{"num_attention_heads": 5, "head_dim": 32, "hidden_act": "gelu", "norm_eps": 1e-05, "positions": "rope", "init_std_qkv": 0.0366, "init_std_o": 0.0, "init_std_up": 0.0366, "weight_decay": 0.044, "lr_head": 0.00425, "decay_shape": "linear", "final_lr_fraction": 0.05, "train_tokens": 90530000, "dataset": "wikipedia_en"}
Each number is 128 + 24 x the weight over its row's rms, rounded and kept within 0 to 255. Layers, rows and columns count from 0. Numbers have three digits each. The size before them is the row's rms in percent of the matrix's.

# up: layer 4 MLP up, 640x160, rms 0.149, rows 273-422, columns 120-159
# down: layer 4 MLP down (transposed), 640x160, rms 0.162, rows 273-422, columns 120-159
up273 095:111084114093098131111161091136135129115175116161136109060140119098162140127119107130150127129112147122161121099131121153
down273 100:131128131171141117080137132133172151122158135143117143129147076155085124134104168147142140115137136167075116125126122113
up274 125:157102078159114110119085099110125155105070110123123124130070129156148142120108150068129124187153113124114151128141142137
down274 126:121142134175145126124119140129138092123143113141170134147108108159140115127153132075133096200149089124146119134138105129
up275 104:125135125132130124131147115142158113173138124117091130155124105161129118125127125116179126148121124101169135118156124138
down275 103:129141133127120131121104146137124175115129121148104113091119168120124129111138122159117140101106112126128157121119150141
up276 081:117126126165145115105083101135141148116143109108134138143110139116134104095091165126165138095140151137129144110136121114
down276 075:120116101126096144124190167079156147122099134147111113126141111119113155151151110125121100128111122109127107158104146158
up277 069:112129103127114107096146105149129086134148134094094094118154139131118130113099105114125112126113158147152115178146111120
down277 063:130115103127108120145141113154145163138134137161126093087106151116128102142173125160134135099158151123135113101137109128
up278 123:152117097138162105127089112094109150150126120107115162083127153154121143125111127114110129142135105171096193109148142130
down278 119:085125133098122158102140145137102132126108094147129123137103099121101108104147138119130133110145101157114131148175121110
up279 091:098117148128123115113110139147129160118128145111080114146128137137139166089133142149123108102109145098108115121151173137
down279 091:177168159111087131130089120128120141121122124131105143083123125134103121179099159104150165167135139177152106158113107113
up280 090:119117143145107126144136135174120168075090134129115136124094131129123105113120178124067110106162136128123115132139138118
down280 097:107105116095117131115152147142103146088147109113184142118083155140108097169145095140135100121160119140140149120090103062
up281 106:091128124128160144131135128101161172129108127136106149069146113113116125139135122127074139121112111124129142131141139100
down281 111:102154150107118113149169115069076118144146096120192125146140126106122120140135136147099118107106127121106111105100152128
up282 098:087140127161080175124091113088157128135127132159073127086105129110147101119080143149145116095126170155110161129127120141
down282 097:118164134122113085184106135168123070145137039144159113117124131128087108169126166117115114149139099116098137150113105125
up283 126:149165138092107161119150116145148140139090145116105141102149125141122099101090123121149093165100137122151133157190153128
down283 114:123178110085135129116086118096110146094141124134118133105109150151116087125120116144145173171132085087072179100134136115
up284 071:087136124149152108148149078144134128093103092074126146112120149126161171083103130121140108073170166123148091131116161112
down284 068:153153147094112134131094140150101105119131173156167125148128090131070117137119140149120145134123125160108128137159147144
up285 105:132162130143115072171101136120130132119162144121157113136146135115116075165134146138131110136109130102106158153129116117
down285 115:110164111181159155101132107157121144135140103116074188112087139128143156092157097129182147118117115116124123114112131178
up286 104:127120164152142149153170146143168113145144105117146087113154110102107141089083137097121128113145097109099125103094165111
down286 101:127137111100096123141101115114110181147100141138110180151076151162122116138091166164141121169108127112130149118161120107
up287 096:126151100150152135123159109154124136138133107123154163119076130110055138158090143135157193116169077083134115102125126120
down287 098:097117120106092164124145140128105136143138109120124171121161135129172143076150075082071100144138161135144139154122100131
up288 097:123105107129134101120124146106112123138165090075102117108119130127143112134094109118123143123112109098079136102124130119
down288 099:122111141071129146158122139177096113115105132173133127124123142058109118128114149156117140135103135134144155110183142127
up289 084:115149151131114110116159144129167086146107124112104126152133100106161114098117131123152120140158157103143123144132103151
down289 091:158155110165100141136105160096158094098121121137154115146168163105121151187143123128069110069121166158128114142093104127
up290 095:118140138130112153107135104125074119159102068149107160111141103141115117122099084131125175128175146104157184116129152150
down290 098:153122140133144129113099132141192125097161171098147111142149150091148112144173167115157103143106121152091099139091132105
up291 115:131111137146135149097103147104107135115129101163153125145116148109166104142121104124071114111107147141125148149133116128
down291 111:143139138106114149081126051127173163139149112095142102109084173123128123090144171152178157133098115129137139119156137123
up292 133:143123149100125163118120076200113124111151100179116118112092140140084097129128155095156149163092144140150106138152118145
down292 137:131165135129091107122156126144110109137148119121110121131153122173140106119140041117136160135119134087101116126121144087
up293 093:166118123149159135163132121136126146136090128077148162144118159172113139130120117113125105153096100102095138079098119169
down293 091:124110111162097172146153121115144141140163125120125185157144147088134127157142111111098160120121099124104153094101127158
up294 112:163178097164139114125143139127056135155112088119117095133197139143148152118156129107124142125129159129117088142125099151
down294 114:129121130124138126146072117099121138091131161148124131124125098142116066178118138122132123158093093111091117153133131151
up295 090:133100129088122092091132145105118161137143118158122101084098152106132115164194138094099139118124134122113119127153126119
down295 094:081101141068142176131153129123134123124101119167110134113171130155151110150134132126119103158162107157164133131111127136
up296 095:132132104100122141123135162121139127126136078142130115091136118155103159107120155154144107177148063122044157143123154087
down296 099:112137080105126117160113137144121165117146105161114131091120103121137129146131159119090138167113120119126157093104126150
up297 095:106114151150149120138119097174117117148169143110129136128117152079121142140099140112140078133094125099094158135097109104
down297 102:140118138147144088119160094133088087105147148113107083145129133102157117127161138156096091112136140134098115139119130157
up298 107:126136161126093124091192143090174184120119115137155140116134131153127111132095144101120112091122143110140134154074122134
down298 110:098134154122156161164117148115089136079123111082115113123139110173105139196146104074125097132124140086116131110162117113
up299 097:113147177088124157112162122144152129151119132080129114082101093163111157117168120128156121128093135110135117106151135126
down299 097:134161093156136124122091081133134108112125126145109149160102132165096123189113114155114122163115074106124113112105084144
up300 108:118110176138144171150200142132122167107121102113100076155114134112131149124119112163131113129138149178119139105128109147
down300 101:154123137137125095109129140122141131115167175160148156123135145116112080106156139083135123099127133149112128124131143155
up301 088:123107164134114150159121136200091174093156115133157148125124122098119137123152108168111132140163130098135120119142128105
down301 089:103128130134142094143124153094164101160110150124091087103141125125142138141118146072138116147154108163133127122097143141
up302 117:095106128118142115146121114117109124140133134129128144113120062130089102129156108131102102140163163099168121110148122114
down302 119:133126092107157157124124106080117133142141148093099126109136094150160082143124115124051099137106172148095137133162110132
up303 104:103131132182131120134123118095124159156149130160117123183154135119116109105107151112103131162073167180092147119086090100
down303 107:104135137101083153087110136178141111106128129119110123133146113195117117146112144117114111130156127172114120115113175092
up304 071:116092080145106123136129131146100104121151139138153106139107155158138145123085127121129156153157167116146124105101108174
down304 074:137149102107099160165095154094142133155080127103096131149145129130128137143162162133135176103156155133118165133162109137
up305 112:102153143143171139085127099145105128123120102156116138120168129116097076106102172126139124128119096168119174161150142126
down305 113:150105120118125141158119131115180141161125162115133158127155129144133109115176098160125130174060123113128086079077119111
up306 107:156115145128156148106159126120137128128149142198122129085157114107125134091114132091110123136137121066148142148132146119
down306 107:115139120123106116142086111128113110110139102108146114160134121097145099138104118144162129162062127130108112129137156129
up307 082:162079152131105130091158122074162113122111151149103106103152088117168115124139149098097141178161138142159142105107138135
down307 073:127137114144139141153091147182143134168118144079117130165117130089103112113143110156121138136115137121136095160141162130
up308 104:102118088133123114126117155118121130122124153141125115163091135141095123106086155091098132133118151083145099098123134113
down308 109:121108172093081158137108113125166154129120155132140132153149129128106119142146126162188128106150150178160165099108131149
up309 028:135165157178127146149160113135114157118111112134137101137149112130114146122139125138139152108092147136141109118106113117
down309 028:126136147185104163128167086126105158090106122111141112143188149108101153100120122133086117115071166152140120115114130128
up310 070:149118135124169131161128093145161135154086124138100111142085153122119137095108143141142047104090142116094132152139099131
down310 069:170112183083132117130141120138153093165159074094097127119110162143145138145134160150140109126086164092093133104095105129
up311 113:135126099164137109112090106169135139142140144122158176117177118127123120123131105105144125107106148129135118131094162169
down311 111:108106138155099116119146079109109158142112126139126169121142120104166112097103140109122143134119164084140178143141146122
up312 115:136144128120151148137101132107119102116109124121127130101160120132117076105102126120110153089125117124150139077134125121
down312 111:139131147128126112127122121173096126118149122136143145150111115139114134119062161159168116154104113150140116125097164157
up313 111:114119131117148134105104099197121087135124124142113145119130156124162100095108142092146117137102106159148125091084090084
down313 115:125148122123126107096166164127124079114136137142132109136110122177143149131143110116095126085162143103105142166078119143
up314 111:135141136114137157085106134105110109173145091142128149125093178095116104128133122117082166090144150130117151127149108155
down314 116:112133110120152144193142142124111128139127093122130158116143138120133126146141100124096125171171140092131115125076154138
up315 102:145116098134095090126119113146129140157150101115149084113118116116099099095103132120127146103128157140128090102109107087
down315 106:181147155092146135130138156119129136140140134115106171137136136130088095120137102096154167104133117158122195150137224130
up316 100:108144117153133142125107178122119124112099136097159157119155117137104124121117130098111151088121091155103132178146114146
down316 101:137168138100133153097103132106130123146154130104120168129114150125129136143131125143142159112118101121162150104143079154
up317 033:160137132139155150097158156142152146139171126146116099126134112150138121135146161132079101149107168172135157125162127157
down317 032:144125137141127113068176125124145110131168120131108107107145118132115102086113140100050096124112167135148160111177134155
up318 086:144109112129124108106129116143121137157087106157142103132098115147142118110113132110121104032136123172148095147141130122
down318 083:125134142107116156152143134161089097111116131102126089075080134124130154123167166131142108107176134127128135084100119171
up319 073:154159073137107116131167119131156174075126081143154143109087124105108108168097121149144126114133125138135095108138123146
down319 075:097075150132103123143120141094147106107121149151136157122130121157140092136170146174119111092151160133112094130108097152
up320 069:101128143141144153132146098174136129124160148114146143101110114191118121109150112111175157106091099094110062139095166093
down320 076:111102115113143125126122093122118142141159127108183149125128095127123113135126150130104129128134118098140111196090127103
up321 105:144119082160118147110132145141094142138104134171135099109105140130118071148144122147139119137122138124133132130108127122
down321 096:138149147128144123151102129151167092111122109112113114111135136106097151129093138094146149173081155143145111145125157128
up322 098:129167083113110126144106113154109106104121148132134107118136091107132150116120154141149139121101124105119138149156136123
down322 097:119103146148148130106088126129134109151103144093123133189123112102126133115131125124178095148147143195122140098110125115
up323 105:151120126125122115138121101133127169076127131120146120117120132121157098126134094144127170125108097089096124156115135179
down323 101:162148101154128134106100147139131163148148128124075145149104103154156118137144156094151134150123121136075163095110124086
up324 092:134149134133129124105109129115147088093099112097128075131125116081142145099179098118132090149104146141097130079169143123
down324 087:108112131121093146135113156129122132114136123118109137123132144151124160125121126164139158133140123131135193158093130120
up325 101:147135136123153121114133152112148151143079123172122121133160128154089074126124106096105091105101109138150095163113166148
down325 113:156131108120114135114118111147113106125173191138161120113118172115141183136143163143159150108126140132103135132105112089
up326 119:127129154180164155153112132125102165143118180146067119143113134157131104133128070107096142168163085132099146108133110133
down326 121:143124117120155090145118121136162137130101131132168127136151138120110095112116143109121144171137110149117129158129097129
up327 119:128155153092138127178156093147111135169133096119114114123130112110119131158158147129150089162106142107127088128159095171
down327 103:142134098129113127133101154091156153107147118145125154094121153158139131073111151138126170120147144128152167134098133122
up328 097:136120146114104110141124131116080131116124110151118146125118158159179096142139123108134182144118156126139135110149099163
down328 093:130180138152121111132132107182142170128191106132147119112126132116102122134064163167157105079129125121122153097130116126
up329 100:118149058098168075172098134129127138154143141149103135131156140132048123112129094121078148149139131079123120128174106108
down329 101:101139107132132111112143110140086147184098129166105168128160139141127098106085135116104111132149130140113130152138128138
up330 108:187144122144087121116124119139122175117161082099095142111082146125089108147155115121112145112156072151126152124109166110
down330 098:141118148134110180127145146085125107116075138136121105140177115120109150144137117135114096111132180129139065104170128141
up331 088:106079133113104119128143077124139082119160120141130124125135163125124173098137143118150161175116162125097155135115135154
down331 089:166139122111125112111106119111125133109187116123140076131113098141097148119089137147127120156102126128111123112162136137
up332 097:116091142204162122123126126165096162117156136096137105112154124136141129176116093141156160137087160124126117140116164115
down332 106:129168146111173146128124117117136138139136104153137154127160166103133098115122110115117122117117064140140130146102100100
up333 111:077099137079126161131088128112159158092145113131163142165134174124143095108129130113145149083153152137085121133133134115
down333 109:102161104115121083116151140116123109165110176159064136126106109131120148140107067174153154143121131145181108110106151147
up334 085:105137165106108158130133067111130127129118119103143151106119103142151110156109106108110153095106111155098147140156137140
down334 094:110143148132170122172143140117132160178132115198136119127116116074063107132148117097117125164125143098146102116062143094
up335 108:120088143157137147126128140162129157131104127140113129117150147149136149133171140103127108115128129114133128113132119128
down335 108:108121125143131131113134131132139123133147171120069098132144107083119136147149136153132162129121118094066144125169106128
up336 098:134148173192120142143114107136112162152116138103132110130171126141107107119136099136110176142105131150172098123141138148
down336 093:155083140090133135148125150134120085101125110166114159125108123122080117144135195137113079115157133144097155132119106129
up337 089:121155136175096147126123135104138151126048157147126151086090109136200126090115120095091114105114116164144147130131103145
down337 092:151127135125165106108122113110106094141126168169156053192148086157123130131138149144137164163135162136099119122120124149
up338 111:130138120143128105122145122122134149101097139103131147114107138139122073099104143105139115109106135171152102154132121142
down338 113:143130119142154167121063129177155148108172096136098127148128111110086154152135128189148121130132165111086167075124142147
up339 119:099120139157143106134143125179135108125158137115121176120124154137162133126142123068206125098121110105123177068185123127
down339 122:144137097116140123147114172132129139144142088112154176180095181193125129099165116081082113131143142133159101163121121123
up340 098:173150110116119115156122138111109135147127128136171138123128118135117113132167109104145129110163065102121162110167112122
down340 105:146128118120136200145124100150146124131124152117064083137109095129109089133134146161136151123093130134174157088120133129
up341 097:115169116123132137144143151139138117094146132176144141084102140170142150116144118132168077099093125140138101175097127109
down341 100:169131117096095137159154120162127079152090114104128126103143155111132113079112134140158141129132162108135119150171118162
up342 097:129161135159091157103117132122137131157127164107144125110090139132109121112100123072093129169119122114154093169153147061
down342 096:072157126100163164087149118135087174146119116131107140087124095132135121117141151077107172132156094144127120175142107108
up343 112:117136109146135166152150138123126164087137160088180157123166138147142107103110130123146082115095097122100165125113131158
down343 118:213107085115130153125161116106138113086102114116158165118119156120122131135137106117091179169112149104092168116067135108
up344 108:098132114137188177148142121135130159153113133125165166060118122152167120135099138133091120117122142131139176149135131101
down344 112:123111141107152095115146116116132150157137141120128128155176143122115098111166149119141131085124142166116141134123158127
up345 084:155151152163120171121148111155077121139201146138149144109093134110113142140107137156112161123134129096168094175109127128
down345 079:131132087122119186142112139131102155101159091111116151110143140159098124153090152165097115149092148094099139110135095077
up346 098:114150179119146094136141085111125133125094145133123113096119115095114131134140146163140147090109075156137141133129142138
down346 085:187144134139119180134121175128107127111163120137111185129150172142152116154093117124088125136161173076104117120127108094
up347 105:137144119134125095113145106091090127103155127100130153103101091118130131106110117118147149133133169123139126146177110152
down347 107:120123105138123117116161102109144118127121128153150125120120109107080144143134190176144120138100124138142157142147120083
up348 091:080145136112112164070153133119116144136130103129149152120128112141087103123133075123123140085103133139143103183113105123
down348 090:135104154120147147168157097139115190140146153115116085137109155109115151123169164131121124127174147122136134117136140096
up349 114:116073106088149158109167133109141144123130120127149134152095139118165106163140156108113181111106117168131157117123114117
down349 116:161118116086137086159142165136171127129169149126123106143138129126111112128064100119129123146103159134075119175125101161
up350 064:125132103153139093137127141120118113135128091093172136101125146100111117174091124156132086164117069132105106134112122108
down350 061:092140144134144127127177156143112136093154090120122139120154156168099154131121141104099142140071140094093163159109103117
up351 108:156125142160066095119135104114123135105148065144114143143161109071111123090106143102133108123165122140097143146153143177
down351 105:138139130156175148120110135134113124128123179101082083147161163125154119169142158152123164139076100112143128130147138132
up352 093:111149107120140089132066110102142150142106149129123053140145118112108138149139109120086132108114166119141096103131151094
down352 090:142073128153084151129117143076068129119110138118139126106111112135151168123120050148113073129131138146117098116087150167
up353 105:136119154124097121140128094125066167129156085134109121119111096141137119081158123135163181165148118120136137112123132137
down353 099:143105102116180150099148158125139118133102170130127112138136152129129132107121107113102073087130162146137143103127133140
up354 112:142132164135123108125137124147125079145117069132159100102170137153161118110084123093139149133134110157168104118106096148
down354 108:120108185142108117111142114092145149119109187150093133146187118126134099128086152109092115108109127103123138162120139123
up355 083:143095092122112117086176164081151100131131106168155137134141140144098102123140140134135153131096173156191141146150114122
down355 081:135162124122152117121127116122104096154144145092157141121147122108141132142135122125077144111113121160089081131106106141
up356 106:132114120148117141138140145124123126110138121099138099104130145104151097087132131104165136123158131149100116121134119132
down356 111:115130178119132112081093119147145126088115095158123157103113112147107132131111126109104141114138100132145107112135158157
up357 121:131175158124181127140129170141124185088129084098117100148098111120126060154152139095146124144126096121111125101141113152
down357 130:084153117088142137136149150130153104120133135115131127082100144149139173136113147088116086131152083153129160118141098149
up358 109:125126109114134128112084117143183144181094086117117134112153092120122137137114137097131081156103066109148132119153143129
down358 108:117126142127152104114166190138132097094121159138126084147113102080091126176093138127151172138135143120119148142116155118
up359 095:136145146136111126110105143112161152146098166169131093127169097150106087141164110102192114121121116128140100124155111094
down359 089:131134095108121169149145107131091129153130098165189130124128146100139127137140140154130119098109162139117104131188166149
up360 114:137139140134107110108107118141146132108156139154127098109127122121170137144096139102157112148089095127142115122103154099
down360 109:122058111107166161155148189127115108117116160106096110143099125113136130115118173123147121146129144082118119100160129113
up361 111:163108132160157128103178109122103119119129144157107144121164118147113107140136098118181118085113141133176092140142109092
down361 112:097154202132095100144135169154119125107131122088122134130120105127121149132115172089125112093149098121098128110141130136
up362 087:116103107134104121102126165084118167128133107187148110135134110173067129142153156103101112112147163124133152150105133121
down362 087:157145156135141098106176125124136137143111161099109149102112135160137157124108096123149121135124162116115107147132146130
up363 102:168089104154122119122134109105151157112096156139116159122135124148104110128141130177140151102159142144150151091128130144
down363 098:138154124150145143133149084179093142142151093114168127125137146144142109119126135140080155109136153089132136145144131140
up364 107:157154116154132129151150109126115173088107115121128136089102140147104140124160186132112140141124171130118153132114110112
down364 106:197115133151142115151088104140155112123184114121145114170116147134117126125117124127141174120140107150178117099114121135
up365 095:119155098139102111100107128161124152121139121152152151096133146133143125110132101130098110176122148067130139115139137096
down365 092:092148132117135127141139141141138127117114110148109136133145127154150130172086091104162132154154130150140117135183131128
up366 108:148087096154159143139093137108133116135135102160146115110074139092149156098134151132049131125128138166143166134174166121
down366 113:096112129082111157106097093159132124139096099127113095134132117164100093092130117169114122128146155113105131128130132132
up367 098:131128073123070160085087133108113139115130135125134139076112144108141094127150153122077129119102134133133165153120115148
down367 090:112118171146129109152159127174143157101127130115105130150136149131125145138108124122116100125099128127123175130122109174
up368 102:135102123124091132169144152166096131152113127146143124119119104164145168084110103131116168089103154128109107148106122127
down368 100:119161143169158119089139138132152125152141104142128167101137158101127104139087105136121128130140134147145144121138101131
up369 120:140101155153145125114159124125075105117150117126144150115188151113165097119100117113164122177134094104147125071123141127
down369 108:109128132125126106132084166144155109120137133094150125126123092128176178133175118097131142110146124139146106115085121134
up370 101:131092164153134166157186142110104117129143115112104128115197152133126117103123145112120118147096117108116148133114135128
down370 106:125132106132135085110103149123108137117132138090100163131095112127125137141180151113109097144152162128132125189104152108
up371 108:113106093107090111127147114147085109136172118178169148087137137130094095142126138138156127113101098156101136122120130140
down371 100:153107146093144129122098120105135167093057118125148127151136128136142128086158140128111103145116147101114119111163105137
up372 105:155163138125161119161166129137185114079087140145101073111140154145161093115132114123128115138140124144124128133136134102
down372 107:145124145138114103136140088186144157175127145150162126143112103081140096091108118136139138138126111152109144114122105151
up373 105:119080108110134115121135099155115086125125117135135144096121119138093149094162159086168095086102120105103137090137163142
down373 117:113106138134152150141107150104111161121123157104115131170138158115141129125144152146176129119104149150136104128107094110
up374 101:135129131107151155093156133094125132104096093133104171132135149173139119137128132113128114165117153129084157150120137124
down374 107:149148087087146121180128138149136118129146157173090166113076145114136135114124130137102140143135139142124140143130108119
up375 108:109119106157133077108119171115128128145114117123144125132121132158135144124128116108150113106129107140154136176148141090
down375 109:120113165120121164137134108156114150135139139159146104129167124113132132125151131154097092148141123091115101141095099125
up376 103:123109128162131148151103153135109141148061104094145147122073111156124163148112117108082136129118106125118143146146130136
down376 109:146174139111101133124148119181115139154100119134154095088139125137134123171132120145088133110177140151108172124109120090
up377 048:122138137118101115125111161104138132101121152151169151099160123129133167127142089102103123152106148142125156134129101124
down377 048:139140147131117127127117125119088129115145112143140120131173134102085124091152110096146118134139115131100116125161098166
up378 048:117070168113114148102138138130105156124131103151148147121122150158137116145120120158121109162188135133150127104147065156
down378 050:100153170154108122097135125146076131128124110146153137096097147155129121160089100130072089142124170129126107127131085168
up379 112:150162126175112114108125147099139117122144146155107132139111137103127134100115106116134098170154143121112163105142169165
down379 106:153152153122131123152140103173131106130139135096092100096135123107137118144111160121101128102115151136194096106132119171
up380 081:100115096114104184112095125116148123125100125114087081107087138149132142159113127111111109113094114140139139119111119139
down380 078:134141123147145157126151154100101140130123152093174193131117143085153136137150092105188157174126132106092153116148151142
up381 102:116177137131158112172112127126132162140112152117124132144083121112123095084121150079127094135125167133132141143168112169
down381 110:123132135134127150101131122104083083126150119119146144161071122114130116115158137132123106136151140067169136123117177103
up382 090:156124123146132118131116143166110168119091127113128127075135128096132146113119093129108134204142111119126102118106123132
down382 091:115108179133164166108086099156076092133141117159142135149091127144146136105100144129143148130132125080127138126132131143
up383 034:117120105157149077125084154111128159163103119107126193130112123158144171135117098117069114134144123113109172141116110148
down383 031:146127120127166090098094108085132127125081131144117151169147127134122109137140120106062127104129114107114152105109099164
up384 120:117086125176104118137168174164146110102145137107134104094171192119116106144141105115127159126150145100166116131080112104
down384 107:139175138086171136112099074100103104146116127172134165163111054146112160136129148116143132148084121144078140118181118171
up385 095:112156108112154126131099122109110108118156130173147148105125101104138121107123189155116137104159144145109102107134132109
down385 096:143130113138128159115141067126080135161115149130107136094134136179122141160145123116141131159108147116070121125147132113
up386 104:124085104128126162083111093127135134096122104163122143100151110116128110129146112095132113164094093143083119092148184164
down386 100:132166133158154087182125172098188121144141116115138138139103109155115140136145116162109176097143145149156122123105079127
up387 027:113163110119154142128165103148129105118135134128107114103114141139095167083110147138118137119140102153176141118133182099
down387 026:088153129108134125145194101143122110119144128154121110098100138153110146090114128134090123109136110145202144103145177119
up388 105:081095132099141138125111122125086145094161120121113148114138142127161125102105146137108113169123146147137128099113085160
down388 125:086149095158094127125108197164117124106105103145141080135120128116149114118132143137133114116110114118175131140126136137
up389 104:125138200144103103106154144096093179121104116162141106080157135105132113128144128136097158133122119103090118137113110113
down389 104:126124135123129085132095126125125131119173111104120146134130121096120099125168126109104102103169174130136117124183092144
up390 103:150156138154124088094120121145106112146152119162175137124177107121147075127134164098120127118130125165072100140121087173
down390 105:122121195140176140130109109147120089111114123142128085124089132149127170158152148142186109129127093117135085135153123122
up391 100:149162166091118117120136150062139171114093135131107123116123120165120117103088121096120153150114114074137128156128118122
down391 121:132105105142101119127133092119142123143131091129075117141168151123143068147146108126087144135117122106134094095099113157
up392 100:130137091110112139131140119105147089046153133162138136111155130155148104151087105101160144138129108125139127111171152142
down392 103:108113160162151125057058123153097140171143102110152149121161083129107141101125140121094143111135154139106101105109179115
up393 098:156111142089133105121108129102145134139142179133118161148163109126162110095092106103123095145151191080119092156121106131
down393 100:154145110088135137128151107075112183122130170138108127111151132120157125146123154110073140129087129124125129125153128072
up394 048:168132134119169125129144133130117150130090123118093086130122086158092132121149145139144134181119138141145129119123134122
down394 048:110146084098149172102159126118134125100137114122112127152109126190074104120132156121090121160139173110139123071142127102
up395 097:119100142146117112118118133099137145143050161121114158109132096151113107116136129104106093152135091120118127130137118097
down395 103:100169143108126151124118092090111166107160130130100103119168164095120150135154089129143138084159120170110106103113077107
up396 116:146092143128116141091110127140108143100119086106121135111073137146138111111128138131124111120098148106145094149130097088
down396 117:120127127124111125146138156116112127134117110096123088123180130089133131110162118137162147115134104158124088127086148144
up397 060:086116116139140133146138113099108156158107130145081132163146122155132152081092169117173125101104144171134120122149093149
down397 058:098122153166105081126126103126160094111188106159134165124122150106131115102130122108176087132071112147144133153098126117
up398 117:148125138182150104137146115133091129138121103132115096135118081123169132152142110093129111171134124129152097150086081127
down398 108:073100114144161135133084134124116131117114155142143178079118167144093161110097144149113145107127156157135125140147137146
up399 038:152124170177133147149155164144137124110123139152153126143124152186103172164111127123128090130156164113111144131119112073
down399 033:142121171170159134104146156129115153117099122136154137124142129162082124130119155102113119135104178158102158104143118084
up400 086:111149134169121123108117104129114121149138148061145156122110111130108089098173086129089085152153155100118106120150135139
down400 086:155091093091153117126133124122077150123116121138148174147135107170108137075097107113089121147130128111061111153112125168
up401 108:102121166164144101103148122166114120142113113146134125110143135098160103136090100140106176140103142148125089057125117103
down401 102:147116132076094152142122166093177139127133139136127114106153132125103116113146114101154121090149101094120142167123141151
up402 049:170118098151172161126137146066121154125123146121158130113100131138140126132122120130123082139123150126097148099117160127
down402 048:176087128117172140106130122086152137111131135138135112124108131153108128127089122142090122156130156123143125047136135175
up403 100:160115133066104134104144136123099139129106152185110104081133112133117112173099119132135150122098156137150117135115152119
down403 095:147163084179103089159144108176128109141079121126159151146116183152146127119135141158170099105116147106116122126110177134
up404 092:131145127150133096098102122141092124105116111095174146109128106102118098142132082132177134135146133120160118114133102138
down404 096:134115131151167146127145141134110186111116125139140138131039143165129139130081117114137085152149116108114131138179160124
up405 026:163168156168190133099154116154191160131117130166124159128151103148119126147111142156102099122138117135131127117106107147
down405 028:151150155177190123072147105169171134126119105125123146124170135156109124114110133127061100102134127141127119108129110129
up406 102:127117136139120069131110153122133151129127119129115137138134132129140131138086132119122083124110160122122102162129128071
down406 114:139150149116166167087132097162125121140137119171075110122099112121099129144158158140155117126125097135142090128123148119
up407 122:112170126132136129109158134130118163104096104106165131076123139167126128104128099099129165151161089109081105114107135141
down407 118:133127108121124121138109133095097137148141110145129156130117104166157110123190163122134099122163108151152141119085132118
up408 110:114108101147154118112118089097126149134163135164120096125131068104136105133133167091128122128139106088117105135149104140
down408 116:102150139117130128137142108104128129152141114120125108122148103161136148126115099128140138136143154157125158118086159098
up409 110:143096122176102123129137108188068090108160119124195151129146135139147161135125116071140189116098122134104129149112142131
down409 108:110157125111154106110135134123170135170138156099042091141170115119128099133147150123152116145125132082110128107111132144
up410 103:137109125166129124089083108134143155171121131149154145119115136124127106110131158152146092095159110102155150127136097171
down410 091:104135108109112130114102137097190126091131135145114110128115136119119116173139113123141152142080103144123100129115134109
up411 111:164144128104156131121126139151153080146132164148140119104122104126105104108158175131137077142163139144147160086132088170
down411 103:147094084170110094124151154101111123107107114096147125149106173089134162143102112126148145110104137085148119185149133081
up412 102:153164157141100104086138163103124150121172136125131118092180119130084128135147100111074123130118131058173114190128089181
down412 098:105142087122146163181127160122132113143128134121125105158113123147148151134128136168123166137118130122102124107104094114
up413 076:148127119122112145114138101118069175147119131164133172096124146088102118129142107146110115096085152156133127109127142177
down413 080:113121109127158100134149131112145079161123157128142081101150128115136144105135152129164137103123118122109138141205137111
up414 078:168100177130099131121126131089107102119125149140124117143102131118142157073162138123107144109129126102142138153149094103
down414 082:100149164105168141127149151126142108164090136090126154120122076080087089133143135090139099122141176154112133125129133124
up415 105:092161140153140140130101150155131130132138115149155136152136146100141075138107099091132140130073136101098155158115091125
down415 107:116111138130162110118113105133138139173133142123163104138130145155120151102130142186146131145130088151133156095111161104
up416 082:144131117120114138160134126124130136073162087108169161121166138137127145097125128110144123141107078139101123124120138102
down416 078:111138153150107134134108101107074143133143086108139163113130156125130108149160107063063085151104120122131151127163123165
up417 103:126090099145109113089180161118111137135129083158129135085162099152148157149133154113100146137130118152147134115129115090
down417 101:133178134117151125157124120138118100136147118095092134142102175115100090106168099140178147139124122115107112128126159125
up418 103:154131109135140116094132138126137118149103133114163136105114142170149145087133130122101083087110107118122148093165125122
down418 095:083144111194153132119119130121126066129173139134123155101118114122166133126156105119153172137098141156142092103111162154
up419 071:076195120118167114128165124087123115147167098119142135152121133101138130136115111160123126105108144128135138151138088151
down419 074:128087114141104133096117132102129124160116181143120141103132156161131158124126119156092121158123149112107139116117165167
up420 119:080110155179160098118118109115117128134148113145151102137088096118140147141138112142115114126141152134089128139097128110
down420 121:178141125131081129150147114134133117180145155156128096125158171108113137113110143132177140146083109138136094133141161103
up421 096:087141124098144130112124104154141123123130123117119160128099088141139127126139164086108124097146122149034149093138172109
down421 103:125129155139135112150089129131157113146122116118099145087125151138131158098118137115093150124138139113137125161149118154
up422 090:105121110154138130109069114105170098112161114108136127095152106091104151085077143162166103113152143146066173084130179094
down422 085:115165128110120145123130159134150118106167152129114141115133166121188104183115135084122114120117141162142129172152155107